{
  "d_mlp": 1728,
  "vocab_size": 16384,
  "attn_scale": 0.0884,
  "init_std_qkv": 0.0141,
  "lr_mult_qkv": 0.5,
  "train_tokens": 613300000
}
Each number is 50 + 15 x the weight over the matrix's rms, rounded and kept within 0 to 99. Layers, rows and columns count from 0.

# layer 3 MLP gate, 1728x640, rms 0.0549, rows 1391-1404, columns 240-319
56 43 60 48 42 39 33 36 40 24 59 31 52 58 59 46 64 74 65 46 26 60 40 64 30 65 58 38 42 44 54 58 05 58 14 56 40 19 40 59 45 52 63 63 57 42 40 61 66 52 63 41 46 61 57 49 67 64 32 55 41 63 37 43 49 65 53 59 73 54 35 55 22 72 49 75 44 60 43 48
41 41 50 59 79 77 24 74 28 61 35 77 43 30 61 33 47 59 55 80 33 26 48 41 39 57 51 67 43 46 44 81 63 52 47 62 32 56 35 55 52 38 55 49 58 41 24 63 46 54 72 63 71 42 25 39 56 47 39 47 37 72 17 42 47 16 90 79 39 39 47 36 54 59 46 41 68 49 43 42
51 54 67 31 46 47 30 41 55 31 32 57 42 50 60 23 33 48 38 45 66 62 41 89 54 43 47 36 13 44 49 56 45 59 40 69 47 44 46 59 66 44 27 42 12 43 42 44 41 29 50 49 66 62 80 36 48 70 44 52 56 37 69 47 58 53 64 30 48 50 74 54 59 74 64 71 64 51 55 29
61 74 75 37 75 55 40 36 38 53 49 61 39 64 53 56 54 41 22 58 54 39 54 55 31 51 61 46 42 68 45 56 48 51 41 55 52 39 34 46 59 63 58 47 56 41 67 69 64 36 52 13 35 52 82 66 65 52 49 88 24 50 44 47 47 40 38 49 29 19 56 73 44 72 40 78 43 20 64 51
47 56 63 40 39 69 49 73 55 42 48 47 72 45 49 36 75 45 28 43 74 27 41 70 49 64 47 53 37 25 50 30 61 37 32 63 48 47 59 46 54 40 57 37 56 27 57 71 59 25 39 45 30 50 48 63 45 31 27 52 62 64 65 54 60 72 47 50 41 48 49 44 72 64 26 48 39 56 40 58
66 66 58 42 29 47 45 82 63 57 59 49 59 44 58 27 36 75 54 57 71 24 35 30 56 48 48 68 99 52 65 70 25 50 81 54 29 40 26 46 55 67 46 59 62 21 68 58 59 66 49 41 59 60 54 54 66 66 59 49 47 59 54 44 46 59 26 69 46 33 54 36 59 56 48 32 45 51 32 56
60 31 55 64 39 48 40 68 30 21 54 75 43 49 45 62 61 54 35 46 41 48 37 62 74 43 57 45 54 36 73 59 25 63 64 51 59 54 45 51 45 71 60 44 28 51 37 32 54 58 52 42 58 44 43 63 55 53 58 62 67 62 52 44 54 41 76 53 54 68 77 81 11 51 44 54 40 15 53 76
49 68 45 45 38 53 32 42 15 30 47 57 36 52 34 71 55 67 51 63 44 70 37 45 27 60 58 74 57 40 61 35 39 47 54 64 53 41 33 27 47 71 69 48 36 64 55 59 25 63 60 26 46 28 35 46 51 41 61 45 93 41 73 64 60 44 56 51 74 99 80 61 36 43 54 54 53 47 48 56
67 62 33 50 55 22 51 62 59 50 54 70 58 40 29 39 46 43 28 47 59 47 87 37 75 49 67 76 28 84 70 62 74 79 31 55 64 25 65 47 52 65 45 45 48 54 50 39 61 54 42 49 33 44 39 50 28 30 64 42 29 61 11 49 31 66 64 67 54 61 43 41 23 58 53 56 43 41 36 78
72 43 32 49 79 39 30 46 57 55 34 57 77 48 55 77 49 51 22 38 35 58 54 60 81 50 46 67 58 57 57 61 71 53 74 49 52 65 37 55 46 19 39 66 39 55 52 36 44 49 51 66 76 45 51 40 39 50 55 55 61 34 70 61 61 24 45 42 39 57 33 84 59 51 44 49 44 38 51 41
33 25 47 46 45 45 61 65 57 44 57 50 36 48 48 49 46 58 43 44 14 16 21 29 58 41 39 51 67 39 32 46 58 51 59 45 47 36 48 66 41 47 73 83 48 67 64 35 75 54 60 70 34 43 40 65 37 31 44 38 29 50 44 31 42 40 46 34 38 39 58 59 57 50 47 48 70 56 72 42
21 62 51 55 50 48 56 53 70 58 44 62 57 56 54 68 55 29 24 64 56 45 47 61 49 63 25 26 66 50 64 63 50 59 46 42 27 56 39 30 80 45 47 39 72 48 54 70 62 37 60 58 60 45 41 63 42 47 49 83 73 18 41 44 49 52 44 55 47 50 70 54 51 55 66 33 68 70 54 41
34 45 54 38 23 34 39 53 54 17 68 54 50 41 51 63 20 51 60 50 78 25 56 56 49 43 76 64 34 81 37 79 50 55 16 38 73 45 55 52 58 38 53 17 42 77 50 72 57 26 53 58 68 29 54 45 60 42 42 15 70 23 66 51 58 46 40 49 46 31 56 62 88 65 79 73 34 47 76 54
34 71 10 45 44 54 55 40 34 62 33 55 62 40 64 52 44 56 46 59 67 50 60 42 48 48 54 53 25 71 46 40 72 45 53 47 48 22 63 51 44 24 34 38 28 79 58 43 48 37 30 50 58 39 72 22 72 27 50 48 22 46 50 27 56 70 36 63 39 56 43 53 32 32 47 50 58 30 62 31
# layer 3 MLP up, 1728x640, rms 0.0548, rows 1391-1404, columns 240-319
31 42 63 15 75 70 59 72 46 83 34 42 39 27 44 79 49 53 60 40 59 42 71 57 88 50 58 48 38 66 81 47 47 42 30 47 59 39 42 54 68 63 41 74 66 89 49 22 54 52 33 33 51 48 52 23 75 47 59 61 31 67 15 56 54 63 61 52 65 72 71 39 27 38 28 34 52 45 59 47
53 63 81 28 33 53 71 87 56 23 57 48 35 57 22 48 51 37 27 42 62 36 63 55 29 69 34 68 43 47 34 57 30 72 44 47 53 43 46 71 49 20 49 40 61 81 39 34 71 62 60 69 50 40 41 72 45 61 37 61 69 29 65 67 52 42 58 55 75 34 35 59 61 30 62 49 40 55 50 39
87 45 52 69 55 54 66 70 64 51 53 42 38 66 60 71 76 45 55 55 43 36 55 63 54 48 47 58 37 39 62 52 12 30 48 61 42 18 55 39 64 44 38 45 82 37 36 64 75 61 60 54 46 34 57 74 53 40 62 45 58 53 49 40 75 38 49 57 68 59 46 58 47 69 36 49 51 86 63 54
55 38 56 63 60 20 63 71 53 03 52 38 55 51 69 57 53 44 37 39 75 40 24 93 48 27 42 65 41 59 50 91 53 60 46 39 25 45 78 65 66 55 28 51 39 36 81 46 62 35 22 22 29 68 50 44 81 50 37 64 38 70 35 59 86 58 40 42 37 51 65 42 40 70 40 77 57 48 50 65
31 40 48 37 27 58 39 41 69 43 42 52 33 63 52 37 74 47 50 64 65 47 40 24 42 30 55 24 58 42 58 56 74 58 52 62 36 55 71 28 26 32 45 37 51 55 45 76 51 42 57 58 54 52 41 51 28 43 65 59 52 56 39 44 36 26 68 40 48 38 59 69 39 64 50 61 72 60 45 38
51 66 64 58 59 65 34 45 42 53 49 46 59 54 48 24 40 38 68 41 25 56 33 40 40 49 43 40 43 38 40 46 42 45 44 44 87 47 13 55 67 81 49 41 62 41 75 44 72 62 56 55 20 53 43 79 47 81 45 41 67 78 41 81 44 16 21 57 19 35 54 58 48 69 71 59 31 75 55 78
55 31 52 32 51 53 45 68 39 65 61 65 47 34 42 75 55 63 49 49 46 22 39 14 45 38 60 32 61 42 55 42 46 67 49 69 27 58 81 37 36 36 25 40 32 46 55 28 28 43 32 16 57 38 47 35 54 19 60 34 53 58 57 36 38 57 63 37 83 77 34 62 57 51 47 48 47 42 54 35
36 40 43 65 72 60 57 67 54 32 18 86 95 53 28 68 46 27 51 49 36 23 44 38 37 54 41 39 25 44 45 38 51 40 76 43 40 05 42 46 65 45 54 62 48 57 48 46 71 50 47 30 35 55 68 57 62 48 45 64 66 27 57 31 26 17 72 51 54 31 61 61 61 38 58 55 52 40 35 73
33 37 41 24 39 06 37 46 45 51 43 73 41 43 59 40 73 49 48 48 58 65 63 40 47 72 43 75 20 33 53 75 47 72 58 59 80 36 59 56 28 50 71 48 62 38 63 62 49 30 59 63 43 21 22 29 47 49 34 56 68 66 36 27 76 41 30 79 33 43 61 62 47 54 20 53 67 44 40 45
57 68 87 32 50 74 62 43 26 50 27 67 56 54 43 18 45 61 67 37 38 39 52 53 50 46 55 35 45 60 42 37 60 58 44 50 56 46 44 47 53 44 65 50 67 42 42 56 41 65 53 59 66 74 37 51 34 70 38 47 50 49 41 59 68 21 60 65 44 57 42 48 41 62 43 63 59 33 53 53
49 38 61 35 45 52 21 54 59 55 58 50 33 38 54 44 67 64 70 49 34 65 52 58 69 63 62 58 51 68 60 51 38 58 61 61 63 49 48 33 77 52 17 06 34 54 56 24 30 46 65 81 46 63 27 38 47 29 52 48 46 42 57 62 50 03 38 50 32 60 57 50 36 49 40 52 43 50 50 30
64 69 42 30 57 60 64 42 67 60 36 60 32 40 18 50 65 67 15 70 56 35 49 50 63 65 13 39 34 60 35 44 30 45 43 53 69 48 32 46 58 49 64 42 65 56 33 59 76 45 57 63 28 37 45 42 21 70 50 55 59 46 59 60 58 39 53 58 28 57 80 38 61 49 60 43 47 53 55 44
59 70 51 38 77 53 64 71 23 45 38 73 46 58 52 60 40 58 13 28 57 67 43 48 66 34 34 10 64 61 64 23 33 75 42 91 60 21 19 43 50 33 68 47 42 74 41 51 52 67 53 37 65 65 66 66 41 51 43 30 34 44 36 33 58 34 50 68 49 53 49 48 49 50 32 53 47 70 37 45
13 51 23 48 47 68 49 69 44 47 96 36 40 49 61 89 65 72 30 43 54 54 30 89 67 35 45 66 39 29 34 20 54 61 13 66 53 32 63 60 52 26 55 45 40 54 59 50 45 33 26 34 37 49 62 36 55 48 59 58 48 34 45 45 59 31 18 55 66 59 51 51 54 43 56 70 50 48 72 30
# layer 3 MLP down (transposed), 1728x640, rms 0.0545, rows 1391-1403, columns 240-319
48 56 75 26 53 53 47 28 56 42 67 31 29 20 54 56 54 47 48 46 41 38 43 52 67 84 26 42 51 48 46 69 51 65 49 58 10 32 44 76 59 17 63 34 51 87 55 40 61 57 38 70 34 78 24 61 42 64 45 39 44 76 25 50 75 40 47 21 40 52 39 73 28 56 59 74 33 76 10 49
47 46 44 53 49 59 53 41 59 38 48 38 67 26 34 49 34 51 48 71 24 32 39 84 26 58 50 38 47 54 52 23 34 75 39 67 61 46 66 49 74 41 63 57 54 33 28 45 62 29 80 46 58 58 60 62 35 57 30 56 34 46 28 41 16 26 38 55 70 57 64 37 50 62 16 55 07 32 26 54
85 83 37 59 64 36 70 50 52 41 57 56 50 55 54 49 53 64 41 60 27 32 69 45 63 36 67 60 48 69 63 30 60 46 63 40 50 71 51 44 48 59 51 32 71 45 65 68 28 65 38 39 47 53 04 59 62 39 49 25 79 66 24 63 40 92 52 71 67 28 46 79 45 35 61 77 32 32 54 49
40 62 61 45 42 17 61 64 52 54 75 39 98 63 51 61 29 68 22 56 39 37 33 44 63 60 48 47 46 38 59 72 69 29 54 67 49 67 52 62 29 54 36 59 47 24 49 50 36 74 34 29 40 42 47 40 48 40 58 83 52 62 73 73 27 80 38 29 38 82 34 64 24 49 30 78 24 55 24 63
50 61 55 70 27 46 36 52 61 34 41 54 81 42 57 29 61 38 52 56 48 62 53 69 49 43 35 35 57 63 56 68 34 45 40 34 39 25 30 50 20 59 41 56 58 41 54 56 62 29 35 44 70 53 52 49 66 36 67 54 21 27 42 37 37 49 36 49 52 34 38 60 34 32 39 59 47 49 50 57
50 39 70 53 50 55 46 45 45 30 42 49 61 54 51 40 41 44 41 42 50 40 74 40 62 32 55 49 62 61 58 34 41 39 36 48 63 28 25 89 55 61 71 62 72 43 66 49 51 70 69 86 55 48 53 57 69 69 66 49 42 51 56 64 41 69 41 74 53 82 52 38 49 42 64 56 35 21 45 74
71 50 76 36 47 51 29 24 52 60 60 57 53 29 41 64 62 39 63 27 52 45 42 59 53 51 61 34 51 53 52 65 46 45 36 74 37 76 57 31 57 28 75 54 66 41 69 47 66 16 50 56 50 41 61 55 45 84 55 46 45 57 64 78 47 57 65 26 39 62 32 61 47 38 66 59 54 57 51 58
68 44 56 44 35 79 55 66 46 25 41 19 30 78 70 35 44 51 60 68 33 55 62 63 62 58 40 58 49 71 53 54 78 48 64 53 71 54 05 60 61 77 63 35 45 27 55 47 68 49 99 54 24 46 65 30 90 36 49 42 58 54 67 44 41 58 49 31 41 63 18 70 62 35 35 82 44 36 44 55
47 50 44 24 62 61 28 50 75 41 42 63 60 24 77 54 36 53 52 33 64 57 46 53 29 37 52 42 59 62 62 54 33 51 59 58 56 57 61 43 54 31 87 43 59 48 58 61 85 59 31 60 41 35 65 41 38 27 47 50 59 38 53 41 44 51 40 51 68 40 29 71 74 64 63 69 41 52 33 72
44 46 76 34 21 88 54 53 59 50 53 33 44 47 52 65 60 70 41 28 56 57 45 45 35 56 54 36 11 19 69 46 61 73 36 39 52 51 69 46 45 57 60 63 48 18 22 89 61 58 56 51 64 49 36 61 83 52 68 58 39 47 60 42 60 55 34 41 48 51 29 57 61 46 48 43 70 53 55 47
29 19 59 74 49 69 29 50 54 62 39 39 51 61 68 54 55 48 56 61 35 52 49 37 48 49 43 56 24 55 54 65 30 60 65 42 47 51 39 63 31 51 36 43 39 63 58 48 31 81 44 68 56 70 50 59 50 35 39 61 20 39 36 44 74 51 27 86 64 56 39 66 54 65 68 42 54 71 37 35
64 43 58 35 58 49 63 48 64 53 52 16 43 72 41 67 66 82 62 60 58 39 39 54 29 44 62 27 28 65 37 52 08 50 21 55 40 25 41 44 59 57 28 11 48 62 53 43 38 34 51 52 35 40 55 14 24 44 51 49 54 48 48 53 54 44 52 54 86 75 38 40 57 60 40 41 41 47 41 68
35 77 51 40 44 68 30 61 60 61 34 50 50 48 54 36 32 37 62 46 61 44 06 64 40 49 40 71 27 64 38 37 83 82 39 28 37 49 39 55 54 45 55 32 25 52 61 37 76 44 67 77 47 65 80 79 42 40 44 44 62 66 57 49 58 39 63 77 51 50 47 49 59 57 36 46 35 66 55 48